{"num_hidden_layers": 16, "num_key_value_heads": 6, "vocab_size": 943, "positions": "rope", "attn_scale": 0.177, "parallel_block": false, "init_std_up": 0.0336, "optimizer": "adam_atan2", "beta1": 0.9, "weight_decay": 0.0, "max_grad_norm": 0.5, "schedule": "wsd", "max_seq_len": 384, "doc_mask": true, "train_tokens": 159000000}
Each number is 128 + 32 x the weight over its row's rms, rounded and kept within 0 to 255. Layers, rows and columns count from 0. The size above them is the row's rms in percent of the matrix's.

# layer 6 attention value, 192x192, rms 0.0758, rows 74-95, columns 64-127
size [ 87  78  94 105  92  96  91  84  88  76  89 101 108  96  84 102 109 105 105  92  91 100]
[[149 164  65 128 171 130 120 146 148 105 103 118 126 184 144  86 133 183 102 155 140 107 129 191 130 135  52 137  87 151  88 143  67  98  98 125  83 104 163 121 147 111 101 199 135 125 145 126 117 103 133 100 117 146 113 148 169 125  87 151 149 103 165 202]
 [152 160 121  80 136 110 105  88 149 184 151  86 132  93 114 159 132 162 122 127 139 111 101 113 134 128  67 192 175 133 115 130  82 102 107  42 147 141 128 124 145 123 171  65 147 133 157 113 141  75 158 113 130  70 103 110 149 126 105  84 150 140 151 135]
 [139 150 184  96 147 189  58 201 116 111  97 133 111 104  92 177  96  83 105 106 114 173 125 116 136 148 184 169 128 121 200 102 188 163 156 117  68  88 112 138 113 195 147 140 148 135 100  93 117 190 139 153  94 122 165 105 171 133 168 101  96 104 140 101]
 [177 209 139 126  90 192 162  83  84 179 132  97 148 102 107 149 150  99  92 122 132 112 143 126 137 142 138 146  91 200  85  82 124 103  73  87 130 137 119  83  96  74 173  84  91 118 148 107  89 139 171 122 184 124  85 131 114 107 110 139 133 102 124 157]
 [100  48 168 138  77 108 133 125 176 194 167 150 120 110 124 128 123 122 147 152 115  98 174 141 142 115 218 109 122 120 145  88 130 182 161 149 104 169 124 150 139  99  92 100 111 106  73 114 129 142  90 157 165  89 143 153  82  92 119 145 119 115 114 157]
 [134 113  85 102 153 113 145  89  80  81  64 111 154 137 132 104 169 142  92 111 117  84  91 161 145 123  46 136 155 224 127 157 141  98 111 123 115 131 101 122 160  96 134 116 177 119 151 111 126 146 106  81  81 121  70 111 188 138 186 131 180 115 131 137]
 [149 176  68 121 130 125 116 136  92 170 164  70 160  91 144 134 144 125 139 115 125 128  66 111 153 149 106 170 154 191 114 106  94  87  66 108 151 170 125 126 125 117 165  59 150 124 161 128 119  87 153 111 115 128  95 169 122 105 120 101 149 162 168 146]
 [  8  54 154 142 141 133 101 125 153 199 119  74 156 104 143  98 129 155 143  91 115 140  84  33 107  89 196 113 111 139 101  99 120 171 135 150 139 159 153 176 118 147 111  70 154 122  90 100 112  95 124 132 201 116 109 157  70 182 132 119 117 160 109 145]
 [214 125 116  72 122  98 146 109 134  97 133 182 120 150  88 133 135 127 167 180 139 168 153 195  87 173  92 156 115 117 170 124  98  52 128 152 137  95 113 124 133 111 148 134 165 109  89 103 156 138 129 106 110 120 127 129 211 130 109 124 119 100 109 103]
 [ 64  65 121 137 112 110 126 180 131 179 111 111 115 163 188 104 121 131 112 106  78 108 119 127 129  99 145  70 103 138  57 143 172 110 129 111 114 146 131  66 100 134 117 141 142 153  90 119 106 149 144 151 139 134 107 153 110 146 178  95 130 113 135 168]
 [ 48 153 144 136 157 147 140 163 122 161 146 120 174  60 115  79 119 139  65  83  85 139  69  16 137  73 124 108 194 147 145 103 180 161 179 146 136 132 104 178 143 187 116  69 149 145 189  97 112  94 143 125 121 113 155 158 101 202 125  91 137 150 100 114]
 [139 225 114 112 161 170 162  79 138 157 167  58 116 116 189 152 116  68 114  83 144  76 114 105 192  88 105 147 148  96 114 171 127 148  94  91 147  87 135  72  93  55  96  98  92 133 142 135 122 136 136 199 115  66 112 118 112  99 124 140  97 123 117 161]
 [185 155 136 111 140  86 113 110 107  99 150 156  83 179 122 124 117 139 106 162 112 152 171 174 188 179  58 123  92  67 123 162 121 179 116 143 136 124 117  94 151 148 139 157 148 124 133 167 139 151  83 138  85 146 167 126 158 126 141 152  97 107 106 126]
 [206 114  85  71 100  57 132 122 141  70 134 186 118 166  86 122 118 134 157 139 153 115 137 220 174 197  65 180 108 106 160 143 127 100 136 117 128  95 159  64 117  95 118 170 119 110  84 149 157 102 136 132  71 135 129 102 205 120 123 166 121  57 142 178]
 [206 225  93 105 116 159 145 108 122 160 160 100 128 128 162  98 162 111 111 108 139  90 114 142 140 139  92 176 149 149  97 126 135 133  36  39 114 133 123 119 109  76 181 102  89 152 183 152  93 169 168 151 131 102 126 133 105 118 106 132 138  92 106 154]
 [152 116  96 172 177 170  93 105 121  91  78 111 138  94  88 130 112 144 134  87 125 111  92  95 170 114 117 165 138 173 148 172 141 118 119 135 147  97 148 135 190 122 104 144 172 110 123 104 165  83 122  98 161 105  97 120 135 110 169  99 185 118 121  87]
 [ 33 121 144 135 165 175 145 152 124 186 116  89 174  97 156 106 145 146 132  98 113 119  59  72  89 102 168 135 148 202 109 126 129 116 133 148 147 152 130 167  84 149 150  73 122 126 145  81 105 118 169 133 172 133  75 135  78 142 151 114 162 145 163 144]
 [232 163  86  76 103  88  99 141  98 132 150 157 117  98  81 153 140 112 124 160 167 137  94 177 130 191  97 208 118 112 100 125  92  87  98  89 129 116 140  83 100  64 161  97 113 133 116 131 157 129 129  66 123 158 137 132 152  91 117 160  76 100 129 188]
 [177 137  96 109  88 103 130 119 129 152 176 141 120 137 150 148 134 100 170 137 169 112 136 162 158 213 144 193  71 107 115 139  84 126  96 113 103  98 149  82 106  64 133 157 108 114  65 132 136 103 141 130 126 139 126 121 143 106  95 172 111  88 150 205]
 [ 98  57  97 139 111  81 118 123 150  92 104 162 143 133 107 126  72 173 159 122 136 121 185 159 131 118 124 139  97  67 161 148 100 165 189 171  94  90 119 173 169 162 128 212 120 119  79 108 158 129  89  99  96 127 134 135 191 168 123 132 105 102 132 124]
 [ 94  40 140 112 186 107  88 183 156  72  50 146 127 108 142 117  82 168 142 108 129 127 127 122 101  59 167  69 167 116 196 161 126 116 194 178 120 118 142 179 173 165  80 149 176 114 104 116 105 168  84 103 126 169 110  99 160 148 177 128 129 114 117  73]
 [ 90 101 109 123  87 126 145 115 143 160 143  83 137 129 180 148 111 104 147 117 138  65 136 153 102 149 123 152  70 161  97 125 107  91 106  89 100 110 147  97  90  84 158 155  84  96  80 146 134  96 173 151 201 139 109 121 101  83  91 136 164  94 139 199]]
# layer 6 attention output (transposed), 192x192, rms 0.0753, rows 74-95, columns 64-127
size [ 85  89  87 106  87  95 102  94  97  82  95  94 107 106  87  96 107 117 116  95 102  98]
[[124 141 192 154 137 151  97 107 114 134 132 176 158 136 122 144 107 150 141 153 117 159 123 159  73 130 146 107 159 108 186 192 152  93 110  85 111  98 183 125 140 120  84  78 116  90 100  91 128  99 170  87 121 117 179  83 115 122 171 171 150  88 133 108]
 [154  99 208 173 112 137 155 156 169 203  86 131 113 149 132 104 110 109 177 131 126 123 173 160 139 112 151 100 137 139 121 128 111 172 142 101 165 127 188 123 167 122 119 113  65 124 100  74 151 111 157 175 152 117 152 170 127 119 184 191  48  85 155 122]
 [ 88 109  40 114 150  78  93 166 122 144 127  90 164 164 148 114 123 130 135 149 137 109  60 106 147 108 130 102 130 169  64  78  94 116 128 185 170 122  51 161 157 108 139 143 102 104 117 178 148 124 125  94 145 151  88 139 144 165 111 134 103 149 149 139]
 [103 106 137 160  61 139 135  95 186 155 150 160 127 134 149  97 128 128 185 130 135 126 181 134 154 100 131 106 176 121 112  91 115 131 176  98 178 137 169 117 170 110 146 130  50 131  90 102 177  87  69 201  78 142 113 176 136 124 154 142 120 115 210  86]
 [154 170  80 146 154 132 139 113 106  80 143  93  77  92 117 102 144  69  78 140 124 167 113 107 200 171 105 151 117 142 111 139 101 178  63 133 115 106 105 121  63 171 160 116 174 195 185 114 141 116 143 144 117 109 112 148 119 165  81 106 133 153 113 134]
 [115  98 174 151 131 135  77 168 135 158 133 135 150 168 153 162 140 186 198 133 124 144 160 133  79 135 183 129 126  88 166 160 141 110 128 119 112 139 157 145 144  92 107 126 124 125  99 183 101 145 175 111 179 187 155  81 146  86 145 179  92 107 111 156]
 [135 108 216 185 108 118 147 182 155 182  84 111 157 145 135 103 111 110 186 120 107 124 164 155 136 102 185 101 124 124 116 115 119 168 152 108 167 128 168 120 151 111 144 114  62 118  91  90 154 106 143 178 153 142 144 170 133 110 170 179  62  97 174 106]
 [154 137  82 102 127 121 175  80  74  89 125  76  69 157 110 110 106 106 161 126 152 127 170 105 174 131 121 133 102  89 170 104 117 121 105 140  63 149  46  88 104 146 156 164 155 168 149 128 155 146  91 106 180 126 112 104 161 144 106 100 149 157  80 164]
 [138 120 194 177 152 128 110 187 116 170 106 138 179 127 172 139 133  96 115 140  91 135 152 173 109 130 144 106 141 155  80 178 113 165 136 143 187 113 236 141 156 122 102  90 129 133 100 130 122  90 174 155 116 140 135 165 100  83 153 162  93 116 166 108]
 [129 149 102 121 124 126 181  78  88  49 165  84 126 107 131 122 149 166 183  95 140 133 149  95 139 105 174 129 127  74 158 135 161 115 125 150  59 132  55 139 127 136 117 126 145 159 148 176 122 110 104  97 156 169 116  92 138 128  85 115 172 157 114 144]
 [123 104  91  90 146  92 132 136 122 101 108 101 113 158 123 134 111 112 138 119 157  82 149 113 194 109 151 143  79 102 129 114 124 122 125 161 120 133  17 105 142 119 139 163 147 126 157 143 146 190 101 102 201 122 118 110 147 130 123  98 137 128  69 160]
 [130 146  68  48 115 145 130 109 200 145 120 154  55 156 100 136 153 133 124 104 159 164 130 105 124 152 113 130 151 143 146  72 125 102 206  56  95 134 199 117 128 135 147 129 103 126 145  78 126 169  85 120  90 106 159 196 141 182  77 113 127 118 111  80]
 [107 133 153 105 144 137  69 165 109 121 157 151 157  79 161 158 162 119  67 111 101 144 102 126 102 163  73 130 140 162  92 175 160 108 152 160 167 120 197 150 145 104  87  92 180 149 166 154  82 125 167 103 115 133 118 121  78 113 114 112 166 103 114 133]
 [120 113 187 171 146 140 117 183 147 174  91 147 173 101 153 135 147 137 118 132 101 158 108 141  87 146 140 114 139 157  80 166 111 145 152 122 183 103 197 166 154 134 139  92 106 102  92 111 123  83 191 157 109 119 153 175 117 106 125 171  78 127 170  95]
 [130 118 164 147  73 135 126 102 194 153 157 194 132 115 135 107 124 141 175 115 120 148 140 126 131 122 125 111 165 162  89  98 143 116 203  89 198 112 165 111 170  89 118 101  55 103 124  74 149  92 108 192  66 121 131 185 116 124 158 161 122  76 204  88]
 [128 136 219 166 155 133 159 141 105 171 107  93 140 150 135 116 117 135 175 154 132 128 149 174  73 114 142 125 134  92 192 119 102 135 111  96  86 196 168 146 103 134 128 103  83  88  81 133 153 176 156 123 180 148 130 105 124  85 158 157  48 167 101 136]
 [130 108  99 133 116 119 174  98 123 124 118 110  94 165 102 105 111 124 205 120 154 102 182 115 174  84 183 122 103  91 180  99 125 138 121 109  87 136  61  97 129 131 166 162  96 139 126 115 153 141  81 146 160 152 129 117 183 138 138 131 122 125 118 153]
 [119 119 200 190 130 113 117 190 166 166  87 140 157 114 166 115 135 114 145 127  94 137 148 156 111 142 168 108 138 139  80 157 117 157 158 129 189 107 223 152 164 120 132 100  80 124  90 101 137  91 174 172 126 146 137 188 108  88 155 188  83 113 189  98]
 [125 119 182 200 128 149 148 140 163 169  91 134 116  97 142 108 131 132 136 141 107 172 140 134  95 153 146  98 137 159  99 157 118 143 130 113 170 102 194 144 130 148 137  95  87 103  79  87 152  56 172 193 101 118 153 197 129 119 145 174  83 125 185  92]
 [155 141 108 119 195 121 100 144  85 102 116 133 147 116 117 161 115 144  43 150 130 139  53 115 100 132 105 168 115 155 157 164 138 119  48 143  91 125 108 130 110 161 106 128 195 110 145 166 114 154 189  61 139 123 137 105 102 145 102 124 108 136  63 169]
 [112 146  71 100 201 106 115 141  85  98 139 114 139 160  97 176 128 139  99 158 137 121  70 123 121 146 134 167 101 106 153 121 129 117  60 154  79 114 101 131 124 138 121 150 181 125 150 186 110 191 152  61 147 132 128  77 148 136 105 106 144 165  68 170]
 [146 138 116 159  72 166 199  65 127 133 137 117  92 112 106  69 112 138 182 158 145 177 151 122 124 125 143 109 181 123 171 100 114 121 107  66 106 125 110 106 102 139 155 124  83 120  92  82 163  66 104 172  88 132 133 179 164 146 135 140 103 134 180  80]]
# layer 6 attention query, 192x192, rms 0.103, rows 96-126, columns 64-127
size [ 87 149 160  80 110 106  97 177  87  88  81  90  90  99  89  89  93  93  97  95  95  87  92  95  95  84  87  89  90  95  88]
[[174 153  89 131 117  97  58 155 173 155 147  93 112  87  66 160  93 132 133 115 105 111 182 160  58 113  98 108  98 139 152 130  63 118 205 130  90 134 140  77 103 152  76 127 160 106 133  78 110 177  98 154 139  87 117  96 147 174 142 116 148 173 115 106]
 [141 108 165 134  91 128 102 131 148 157 128 141  86 146  87 162 146 143  91 110 131 172 166 166 112 127  99  88 128 163 139  69 105 102 137  93 123  38 149 136  79  90 146 129 134  75 128  71 113 112 116 127 153  97  52 169 148 108 193  89 152 126 141  79]
 [142 102 159 168  68 106 101 119 186 158 155 170  54 147  85 131 140 184  99 122 116 182 187 168 114 108 138 109 102 130  79  92 101 106 134  99 166  71 117 134  93 109 154 172 117  79  78  90 118  94 168 117 158 173  88 164 161  88 180 105 101 110 162 160]
 [138 136 131 151 108 113 141 152 122 174 131 142 141 178 107 160  87 165 125 203 166 144 115 131 113  84 116 157  49 128  76  72  83 168 170 168 169 144 167 115  93 107 133 129  99 163 139 116 181  99 179 102 152 106 106 130 143 130 138 174 145 122 174 140]
 [201  93 130 117 121 165 141 116 121 177 141 203  96 118 138 195 119 102  95 142 130 145 129 151 148 137 110 120 105  90 151 127 147 155 125 105 159 117  89  95 161 102  58 177  84 117 157 124 111 161 111 152 128 112 166  92 119 113 145  99  68 128 130 147]
 [123 193 123 145 134 134 196 159 122 152 156  83 152 139 128  92 137  83 117 126 122 118 141  92 144 163  78 139  31 101 122 181 115 108  64  86 107 151 166  80 113 124 158 147 129 168 142 150 108 110 141 163  93 163 155  82  93 131  93 148 107 123 131 193]
 [128 141 130 106 167 132 119 134 127 177 119  91 177 112 139 122 136 113 143  94 113 117 117  99 121 162 170 112 204 121 165 174 192 109  93  96  84 140 109 112 167  90 137  86 140 134 161 178  75 193  86 145 131 136 143 116  97  73 111  92 103 134  89  97]
 [153  95 137 137  76 114 112 145 177 127 138 174  57 145  81 119 159 162  95  89  83 185 158 177  87 107 132 107 115 136 122 103  97  96 143  92 151 119  80 149  88 100 166 122 105  47  88  71  87 131 149 106 134 153  60 161 170  91 155  77 143 120 133 133]
 [135 135 171 140 164 107 104 152 157 202 207 111 115 142  99  98 147 130  69 115 101 141 183 126 103 127 156 110 134 113 141 125 169 124  67  77 138 182 107 166 152 130 135 113 143  97  90 177  72 182 151 151 189 157 111 122 122  88 155  97  64 134 110 124]
 [ 88 163 143 167  94 112 130 151 139 142 164 143 128 174 158 114 125 144 139 140 146 205 154 111  88 150  84 149  65 126  42 143 148 162 127 103 160 165 179 137 161  91 133 153 123 170 126 137 157 123 150  80 115 144 100 171  99  96 127 155 147 116 144 132]
 [114  69 140 146 157 115 123  61 173 109 101 147 136  91 197 136 169 146  98 118 146 114  84 136 110 145 162 106 230  89  91 183 111 140 134 135 133  85 118 116 154 133 115 188 160 135  89 111 151  94  98  79 106 106 106  89 117 157 157 141 137 116  86  68]
 [160 129  79  71  97 153 114 113 124 163 171  86 153 139  92 123  40 169 136 130 109 108 156 139 103 128 112 138 128 126 155 109 138 114 109 118 116 147  99 141 122 154 153  86 155 117 140 147 170 137 129 195  86 100 141 129 155 121 146  93 132 146 165 128]
 [157 123 169  97 198 112  80  70 161 142 150 139 121  94 184  96 159  65 119  91 118  61 109 155 165 116 170 143 175 121 158 166 117 115 107 155 190 147 113  98 117 108 116 130  90 109 120 124  66 145 100 144 121 154 171  76 102  84 121  59 114  99  90 121]
 [158 113 189 167 129 135 127 123 149 119 129 163 131  77 111 144 147  94  97 145  89  86 111  95 158 144 105  87 111 102 119 158 123 125  98 139 114 109 118  85 105 101 127 101 140 167 139 101 102 162 109 121  80 111 184 146 109 106 137  95 124 114 149 120]
 [ 87 151 108 203  79 117 103 154  97 140 134 119 109 142 143 186 144 131 110 118 145 177 142 126 114 131 120 145  71 166 100 136 117 161 106 161 150 130 151  86 123 110 130 111 125 151 154 123 150 137 177  80 135 169  96  99 117  76 136 141  96 103 150 152]
 [ 69 156  63 174  98 158  93 133  99 149 133 116 129 174 107 144  66 183 168 133 162 164 145 131 109  99 100 178  96 170 118  73 107 207 133 139 134 107 161 127 121 130 119 142 126 127 114 109 203  97 165 133 116 105  87 102 135 168  82 125 165 135 157 124]
 [108 158  72 132  92 148 162 117 120 128 143 137 126 153  96 168 100 137 158 171  99 134 158 102  99 168 141 147  57  94 150 157 126 132 125 136  73 184 114 140 107 114 123  42 177 124 131 155 121 144 154  81 110 138 188 142 107  80  94 164  94 161 169 136]
 [140 111 131 117  88 167 121  94 171 141 178 127  80 157 151  98 164 133  54 102 131  79 117 117 148 172 143  81 195  62 189 174 174  94 127  79 143 158  90 135 131 134 135 162 121  86 142 155 109 161 154 107 128 101 136 117 159 125 114 116  78  64 142 173]
 [159 134  82  85  92 144 201 122 144  95  79 147 158 144 121 144  64 156 134  88 110 110 128 142  98 128  75 139 112 189  78 129 102 122 200 124  72 145 165 130  90 162 117 127 147 127 144 117 166 146 162 139 108  99 143 137 155 162 121 115 183 143 197 161]
 [139 100 162 116 188 113 100 127 117 203 164  89 160 159 144 134 162 119  92  96 106 110 170 163  87  70 210 128 156 105 143 112 144 124 130 117 168 177 107 151 158 124 128 149 143 130  94 126  87 149 118 128 200 183 130 107 128  57 154 141  60 141 134 127]
 [119 137  98 159 104 136  92 143 134 201 169  86 117 169  75 138  86 142  97 152 134 186 203 120  75 103 149 107  84 119 134 113 147 123 113 109 137 153 108 163 163 101 166 141 124  98 138 156 136 155 161 183 200 164 117 116 123  92 181 152  70 158 133 128]
 [129 142 103 140 102 144 121 129 107 131 206  94 116 124  76 121 112 108 124 131 123 112 127 127 118 129 162 107 132 116 210  69 174 128  50  80 136 163 107 108 119 121 130 111 125  95 105 130 129 165 113 148 145 121 128 132 116  85  71 119 129 107 166 105]
 [121 117 121 139 140 116 125 153  64 143 103 127 150 136  84 204 123 120 122 120 117 171 134 132  91 107  96 109  84 164  68 113 110 178 139 156 161 117 141 139 115  98 100  84 109 184 155  82 139 127 160 145 173 173 115 123 128  93 152 125 117 149  93  95]
 [188 119 126  29 190 102 146  77 130 146 190 150 164 118 126 136  80  86 123 103 114  83 111 154 150 115 101 150 115 127 120 115  65  91 142 181 174 116 118  77 115 126 120 156 102 133 122 123 130 141 141 151 117 127 144  90 145 127 146 107 167 115 137 183]
 [190 127 114  73 129 140 141  85 104 119  99  96 121 109 140 131 127 133  74  88 121 165 121 133 131 146 126 105 189 112  99 131 127 129 168 137 185  87  99 141 142 148 156 176 115 110 102 131 122 111 118 122 146 116  69 108 132 166 187 102  97  73  76 128]
 [104 133 135 144 125 149  93 141 125 188 221  97 116 143 119 149 131 121  83 144 118 169 167 128  68 104 168 100 123 134 132 130 147 142 127 120 111 206 124 169 146  79 146 128 166  93 137 147 131 117 134 137 219 130 121 167 122  54 124 138  43 159 159 121]
 [ 79 135 177 159 159 103  55 127  93 209 160 115 168 145 154 155 174 126  72 117 136 171 163 156  99  86 145 143 128 104 126  85 156 151  99 132 200 113 159 154 143 126 130 162 125 137 127 118 136 116 151 128 193 181  52 137 132  76 154 126  75 122 124 124]
 [132 134 132 138 161  85  97 139 100 170 152 112 153 149 147 129 142 127  90 163 156 168 168 155 130 110 165 148 100 149  72 100  97 148  86 154 150 133 182 155 150 146 124 166 113 152  62 106 151 129 133 142 213 179  84 135 102 109 137 124 138 165 106 132]
 [134 106 130 122 176 100 114 111 172 178 147 116 145 142 124 122 179 191  68  82 118 149 130 121  79 121 144 112 123 121  49 187 145 147 137 161 142 155 109 132 146  90 176 149 129 149 125 153 126  86 146  93 165 106  96 104 110 128 171 112 105 114 120 117]
 [180  88 166  56 210 112 139  59 136 160 169 131 160 182 149  96 130 105 119  99  97  97 133 133 156 110 166 118 187  80 122 137 138 143 118 161 183  88 129 137 151 140 108 142 115 119  86 113 125 172 132 196 123 124 151 117 117  97 172  95 158 112 101 111]
 [113 143 117 182  99 107 122 155 127 108  87 116 142 128 131 162 100 146 145 146 142 162 141 110 116 126  90 152  75 147  49  91 128 180 108 136 115  69 151  89 138 170 103 174 138 183 137 130 155 108 167 116 129 143  57 128 105 164 141 131 177 123  65 113]]
# layer 6 attention key, 192x192, rms 0.102, rows 96-125, columns 64-127
size [ 94 135 112 231  94 123 172  75  82  87  81  88  88 102  91  88  98  88  95  93  92  85  89  96  95  84  84  87  88  96]
[[122 150 110 161  98 146 136 102 143 136 156 147 141 119 152 148 102 138 148 164 101 110 162 122 125  62 126 138  73  88  85 176 118 161 148 141 167 137 144 175 121  92 152 183 155 188 188 134  76 135 144 124 123 196 180 140  81  97 109 125 105 194 182 135]
 [124  81 154  90 121  98 104 177 143 114 107 154  69 152  83 127 153 188  73 119  58 150 113 136  74  92 103 139 132 159 140 118 122  96 149 160 155  75  55 155  97 138 139 149 137  33  66 102 123 100 121  75 123 133 102  94 188 141 147  95 138 133 135 107]
 [ 84 120 100 121  96 157 105 142 120 113  80 128  56 102 127 170 152 175  89  95  42 154  89 109 111 140 121 124 137 149 150 139 122  88  99 129 148 108  64 171  91 145  86 159 136  42  89 121 105 107 129 121 146 106  77 122 182 139 166 125 133  91  90  86]
 [123  91 135  97 124 138 106 150 104 111  91 163  35 139 106 136 150 174  80  74  62 165 115 147 111 124 109 109 150 162 132 104 108 103 131 105 141 111  18 151  79 138 123 146 123  28  86  94 113  91 132 109 153 116  71 140 204 114 162  97 155 111  98 113]
 [122 133 120 110 162 127 160 132 105  86 140 126 163 122 126  99 108 140 105 150 128 115 128 100 121 150 119 123 148 122 123 198 114 159 135 128 135 121 164 109 127 180 104  90 143 141 101 144 126 105 144 165  94 173 151 149 141 108  57 133 123 149 135 122]
 [121  93 175 108  96 149  89  96 196 158 117 157  82 142 130 115 122 105 111 177 114 145 150 139  82 103  89 130 147  87 113 140 129 143 142 154 156 168  89 187 121  79 154 151 106 106  91 115 109 154 110 113 120 138 108 120 132 122 141  63 153 169 140 111]
 [122 180 125 160 129 113 159 140 170 174 162 114 152  92 167 145  80  97 193 159 182  85 142 110 147  94 182 146  78  65 131 160 103 170 138 171 116 137 204 123 160 125  97 140 140 199 191 151 123 152 131 148 119  89 167 162  42 127 114 155 137 145 147 113]
 [100 177 162 134 108 145 121 136  68 152 109  99 180 112 143 170 152 168 154 151 182 147  84 119 146 135 131 148 177 125 151 146 163 135  85 140 150 116 166  80 140 148  92 193 162 168 124 169 110 105 128 144  76  97 142 142 102 129 141 167 152  93 124 107]
 [106  86 125 100  85  73 155 116 170 153 193 102 106 150 152 128  94 114 109 195 156 103 104  91 140  73 118 208 115  52 157 124 153 186 127 182 139 188  71 103 146 117 145 187 171 170 108 137 129 131 112 105 101 141 143  87  80 137 116 109 111 146 148  97]
 [121 126 130 152 109 165 124 118  43 130  77 127 153 138 139 168 131 146 147  98  99 130 123 116 146 164 144  70 120 134 189 100  81 118 138 138 105 127 151 112  94 149  62 123 159  97 150 111 131 131 132 157 104  78 124 116 145 111 186 139 124 132  67 103]
 [ 91 105 147 134  98 145 169 145 186 115 165 108 123 111 121 131 168 173 104 114  94 101  90 129  92  85  63 100 137  99 106 106 107 111 120 158 188 139  68 210 119 152 122  88  91 113 179 142 115 149  92 145  99 144 161  45 119 165 163 109  91 139 116  97]
 [155 129 143 114 191 112 113 165 116 152 156 141 160 117 146 189 121  93 145 126 178 153 148 155 137  95 114 164 161 105 132 109  95 124 193  84  98 171  80  86  97 112 106 175 141 107  86 133 164  68 155 109 162 182  91 127 186 151  49 151 165 165 146 176]
 [145  92 152 131  84 107 123 102 171 109 158 153 116  92 121 117 174 127 103 124 178 114 112  89 105 121  82 182  80 137  98  79 131 139  84 113 133  90 121 146 142  96 152 125  99 136 156 152 126 133 136 112 130 146 135  37 141 117 137 140 111 190 129 133]
 [182  90 149 143 135  83 106 148 122 155  83 137  92 154 142 113 118 155 166  94 124 144 151 108 152 171 131 153 136  79 133  84 104 175 120 117  76 134 135 133 133 151  87 128 100  85  90 119 137 175 114 134  98  99 186 178 126 140 174  84 117 119 155 179]
 [152 150  75 153 158 129 138 118  71 126  72 125 110 151 130 110 168 171  94 133  78 136 164 117 149 151 123 116  99 185 111 111 111 149 143 102 113 100 179 100 124 163 120 139 169 133 145 115 121 158 120 105 117  72 140 128  96  71 101 131 121  82  84  84]
 [ 66 145  84 113 122 113 138  71 110  88 110 141 126 126  82 139 141  88 118 147 101 159 110 181 104 119 132  77 130 176  96 185 136  95 145 107 133 105 111 127 127 173 136 123 172 138 121 137 139  59 169 139 115 144  92 142 120 112  98 116 157  96 106 134]
 [180 119 126  98 165 156 136  95  87 124  74 107 106 165 118 117 162 168 172 160 133 139 182 131 139 165  89 123 146 131 155  89 123 137 164 133  68 176 102  80 126 156  96 150 103 120  85 127  90 137 117 122 130 116 130 179 151 137 111 135 157 101 151 143]
 [113 115 126 173 107 108 157 202 155 169 131  81 106 123 145 139 175 149 115  78 119 102 155  95 130 106  91 140 154  65 142 135 148 174 125 122 138 166  92 141 126 107 147 164 145 146  94 167  94  98  87 130 151 138 192  92 103 172 127 147 124 104 144 172]
 [155 119 131 112 170 167  96 137  84 153  93 141 236  89 120 148  95 104 174  87 156 156 127 122  98 156 177 106 143 175 156 109 140  43 126  84 107  93 141 119  88 119  87 135 109 112  97 128 154  99 139 128 177 136  85 163 153 116 135 172 191 127 151 155]
 [105  95 162 116 106 129 138  68 134 126 158 122  88 166 124  67 116 131  66 162 178  89 116  97 134 101 109 179  70  84 122 106 149 149 195 180 103 152 113 167 123 108 155 178 121 158  89  97 122 112  91  85 151 143 105  85 166 136 107 111 114 173 143  99]
 [120  98 113 108 169  70 156 172 110 126 130 121 142 173 111 120 134 124 114 150 160  82 131 122 156  76 129 187  96  89 152 156  97 151 214 162 111 162 100  99  98 147  92 243 149 164  94 114 140  84 126  83 103 130 144 131 114 175  70 166 140 118 147 103]
 [147 113 117 151 115  68 109 102 154 151 204 141  60 180 133 120 155 125  77 136 162 141 145 159 108  96 117 126 154  92 129 111 144 202 157 116 118 189  89 107 130 140 172 186 128 106  68 161 136 107 150 121 140 124 166 145 124 196  57 125 114 102 173 121]
 [131 153  91 108 124 123 134  65 112 185 111 136 106 145 109  90 109 158  98 178 164  98 149 123 160 137 104 126 102 182  66 128  96  94 142 154 140  98 177 133 124 127 151  76 122 133 144  73 130 144 109 118  84 110 132 114 115 112  84 112 120 161 133  70]
 [158 136 151  79 141 119 116 161 137 107 121 161 188 105 149 129 120 138  99 168 185 117 166  99  78 156  55 207 109 141  98  84  80  84 119 135 135  97 127 128 137  80 113  94 111 133 120 147 123 121 138 108 191 146 124  49 189 145 118 145 126 208 144 152]
 [ 92 164  93 129  94 126 141 108 168 146 176 118 126  77 158 136 108  99  96 118  99  69  95 111 128  88 129 144 140 138 115 176 122  74 139 135 157  87 155 160 111 129 209  72 136 154 164  99 140 110 133 138 124 158 149  15  74 182 125 136  69 183  98 126]
 [102 107 103 114 115  96 161 117 122 123 103 124  68 166 109 135 171  93 130 139 104 109 109 144 169  83 125 168 115 130 157 156 142 179 182 148  92 185  98 139 108 144 126 203 165 153  61 115 136  80 125 101 126 110 135 132 124 136  76 114 132 117 101 102]
 [ 48 123 115 140  89 105 102 112 109  95 142 130  95 170 145  96 151 115  52 145 108 103 127 110 143 125 116 168  91 138  85 129  91 159 138 151 158 126 150 178 132 129 163 149 170 137 111 122 146  80 112  72 112 138 117  68 102 120  95  95 111 166 128  76]
 [ 89 140 129 103 115 118 108  31 102  86 126 169  99 134 115 127  77 138  91 156 125 101  96  98 124 105 145 113 111 181  95 149 123 144 144 175 135 127 183 120 119 141 147  67 142 124 145 124 155 154 126 127 132 139 110  98 111  91 153 146 135 133  97  79]
 [112 114 117  81 127 158 112 165  89 144  65 134 155 109 148 142 127 166 112  75 108  53  93 114 141 153  86 118 106 107 174 126 151 150  91 172 148 127 142 116 112 106 100 136 136 136 159 120  92 137  81 132 106 109 139 114 171 147 182  91 174 120 136  86]
 [138 115 155 103 101  91 109 118 169 121 157 157 153  93 127 158  88 132 122 128 162 141 146 138  73 123  98 161  91  84 145  94 112 117 153 148 122 109  86 128 102  96 156 139 130 103  85 126 143 106 109 103 167 166 121 107 188 183 151 157  93 212 151 119]]